config.yaml
hidden_size: 256
positions: "rope"
rope_theta: 10000.0
attn_scale: 0.177
parallel_block: false
init_std_qkv: 0.0342
beta1: 0.95
weight_decay: 0.079
decay_shape: "linear"
final_lr_fraction: 0.0
batch_tokens: 131072
max_seq_len: 1024
train_tokens: 700900000
dataset: "wikipedia_en"
Each number is 128 + 32 x the weight over its row's rms, rounded and kept within 0 to 255. Layers, rows and columns count from 0. Numbers have three digits each. The size before them is the row's rms in percent of the matrix's.

# layer 3 MLP down (transposed), 1024x256, rms 0.218, rows 816-819, columns 0-255
106:190092139148136116142113136175096095154110085182178160150160183179066109174206128132107163131134150118115119168141129121170127127148092219164089113143072105128097127135075149098115127131092135091159080129143150133128144115137177118103102084126162149111112121126117121090140169115084108110124129142103132118077155157095144097095129200128144090170164151098142131117088177090128033165130126117081120148116116125050079116087161144123176081122164085098138100131180151142114121145169125133153053151177167171111140158145107158063154136137140097107178113092112068095179135125126185102095169164198119161116144178100164154133139147169167112162208125159148104162072174104133136158141125107134098125145156069101120152117160132082088106100156123106099163137197197095160104144176128
104:091107141148078113131089083188107126125138176165114143157079118167246086124164139130100127075157145117120085140123169167154123135156181122146165157127155135161146188131124105142140070167141107101095127092131137149089135109141104167135138196170093137114157087165096183133090089128082092149167207092142148141116065085079152097119127137112129130128121151074127126153134158198133152142084130131106123124111123146133184095096120123123131123066113118131138093103129102080160075122112126181106081155151071059086130125100150045175095182189108114113085153097144088135113140114172117122132115164129083138120092094142159111120200097052122095063104168164107178126120153146164117105105177093137109128090153146136201094125146088076128146124192120154063131124078121146119121128078125
097:101149078103125031142137136147102043159130124117128134121079154123167113068165086105142138165106135107135101224150157149174071124086111168114116075075140089069118092138130157095140093183125115080185085096101165142075141164136160096112121166159155130140106080128069060151148134063118139114068119137123132140113122150132136118145066126083131114146204150111095172128140150127072127086128178166138152183160078135089134114157088105100114149124185152082154120119192114060145137226103113144091130128095161151061164125167168154065123114085169084149116120117128117182160142135132167110161101151119088164075128098175100072061145123139167125117107119097111122126109153118165154123110144161133119115136189144091133104122151126136112153116133095146101103126072110122111092164147128
105:136121071128151162167147138218110160174104153104162088094135080151128142155136137117115106150149172108153138174137114185119116058047151152102084163114091201106132164156155151144131117150170150136096112131110127163168121091103160136057077087154086091130091127118148137099127115105103126085157154093114152096102170091134122092120118171161117128152107113127168159179113129167127130141144126168172138062152133099133090063101117133125095153206133201138147160106118129149157137076127165114093120124109163144172144152083097141115093157090155147139125177108121051116047127149116093130066128218131199127148146114076120121091143162132148091159161139160065179148108134175163119203129133152106084129100216132105098121101174088101113130104122147165188107100135154129095071110122112
# layer 3 MLP gate, 1024x256, rms 0.238, rows 817-820, columns 0-255
100:065099187128118138106106159134070140117088141134094120129122178149149140168152135148098133106144134100048115125110132179098114138091167126083161107160108130071130062079121113142122134136061073128115141160139148112108093107135161073090172162116088179113150102113138164067133134175107119118091153120086148115098163156198118147106127129128151120177120092097110104143198121174112178131125144127101121140151134146167174115162147138101160128134180134068163155169137149151180103116082127122085154142081156065127126184151171064131158072091159137071145097132178093160128104103160123106124108126070100186160154059114170142117124119147129113141110120099109156018124153151159149099106163159162094106103240149135173150166118110112056118135110198159109168104100116176127164101105107
095:119121146130098074193199138201070147171146184164122108098170096138141139136079070101114131146155111159145126132121108152119073106088095159109141058144129193151173107115080135111139130145140094056053144106167128094075157130121160106155188125183109141115066099073160096158138083161099131167119099141055135107144175150129098135101133102110092171127073142106187167116112138179069045148127065124098162104072073174125147110148093111126123110113161116120128142078069105113106180109160068093148139090145149128120107133114170122121068165164166115143126104089082168125113075125123128182157147118109176099117084155124167143097108121082108118173104127088123092153118111149138160153148117068103143121092162132141108110122104115124113137178121080085125139113128100092142197119059128
088:108116113115092047115158124159111120129094173146108057078169126176182163180161087128122193116140121134099160107131166175080141120050105171098142091130108102052081104175127132096137145127174135116136124198133097149059074123152174140099096103124051079108077144140166162169165132152143095102130150166110106161156113111167109150143124207120117151115167133114129153112127094179174133118115191146172109125104128090142117086100105112164113147162132117097137112096152124142091045116064137132140120115135141110157160134099085121116094130069145188119158095133121087075136165121145141151081078187094216099178116103122087151156122159137129111152112108179125120106166150172186139143111149113138151118129157093110088150152141126076136120141131139175174128100091214124142099074181138
099:153137156115146102145141155115136056157129106101112115182121132141113162145173120126136123095091159165090127087140195182142150131157140094107145187187080114116133097088095073168075109205085109063147156139194146081156089134176116165141113075142118119115085116118098177163096132146127140139192176091121129131110140093070154151149152161108117094144147218160107148151115110169163144167110129187094115143139124083141096082221113096126101124134110139115132076093125157111151130129124068122107160089127189108120112153134108082167149132092118109022133122109127148088113094114153137093114167107184127145218105175075108096176120163146099125088100131130095075172100158064145147095151103109183196112086132163109129099110077147112127166098159131129147112113155123123133107122097181
# layer 3 MLP up, 1024x256, rms 0.246, rows 817-819, columns 0-255
101:106150136126122121132121127135089093156151100105106166084098124201155125124164086194147093063128123080136104125149110073142096136163132102069136147149148127094091105104155169126111069165081052105115144186152133168137174133069143037160159145124075131085160081145162111075135089128135127107182193123085134102124104079163111096036095115179098122158175132120109108143135164171119148163164105111136080110166118172140121065140149118068150146113134157141168146133118142118179099086145122116035096143173153127096175173105063072121168118139137171094160075073169114151076145074164148126124095116103124116122149150134101213109094072134140116147081113135080105146146162128090152157126159122109178107085180123169146138167141115155102092127118172107104152153112108116143127140150119
100:213114138191165140132143127094167083124090188162141112152198125137182108133178099143145118077154076176109113152113125142125123123156123142145100151137144129182139169097201133097145118143155108113124155110090099160144123115122166130106129133117079158118055136140150132104110135163136082124086098088124167077166129056142145122159144092092159129108128201132165084158150084130149161137096151117156127159160124079159153118102105136177170157119089132129132161151102105157164164130160116112159127114135216127156116069092091112065187134151195157074151160122088156166176157090148153134125146197112075064122093135119117053138072077156140119210102118120095142170122104166085141117126105109162101189121122111112138146143118178158168077141135153129098158121158103136145191049161179
092:149178121146150131185103148127061137155174119073206137126133052146188115216148117096097181119138152086132100102093123126109116098109125123138132113077105076096100122190122118139099103149139180118110153174075104160102077086137160074138209157141134104046151146147175136104117161097118137158130126152098098086105125050138144124112102143115182113114120139092151162098154157147105122091144134157160108113157137125166063123103113107095142113167080119136117113165086133149074084149081136111110120124118244128204121175120116158096072157130160087131166160147146117069092188091133098138140119096122133068142159071150117146201061131149171068180142128140132114138135138164099185120104096127122115080145120132089112168086108143119153149129118119124172134090124117099148156091161125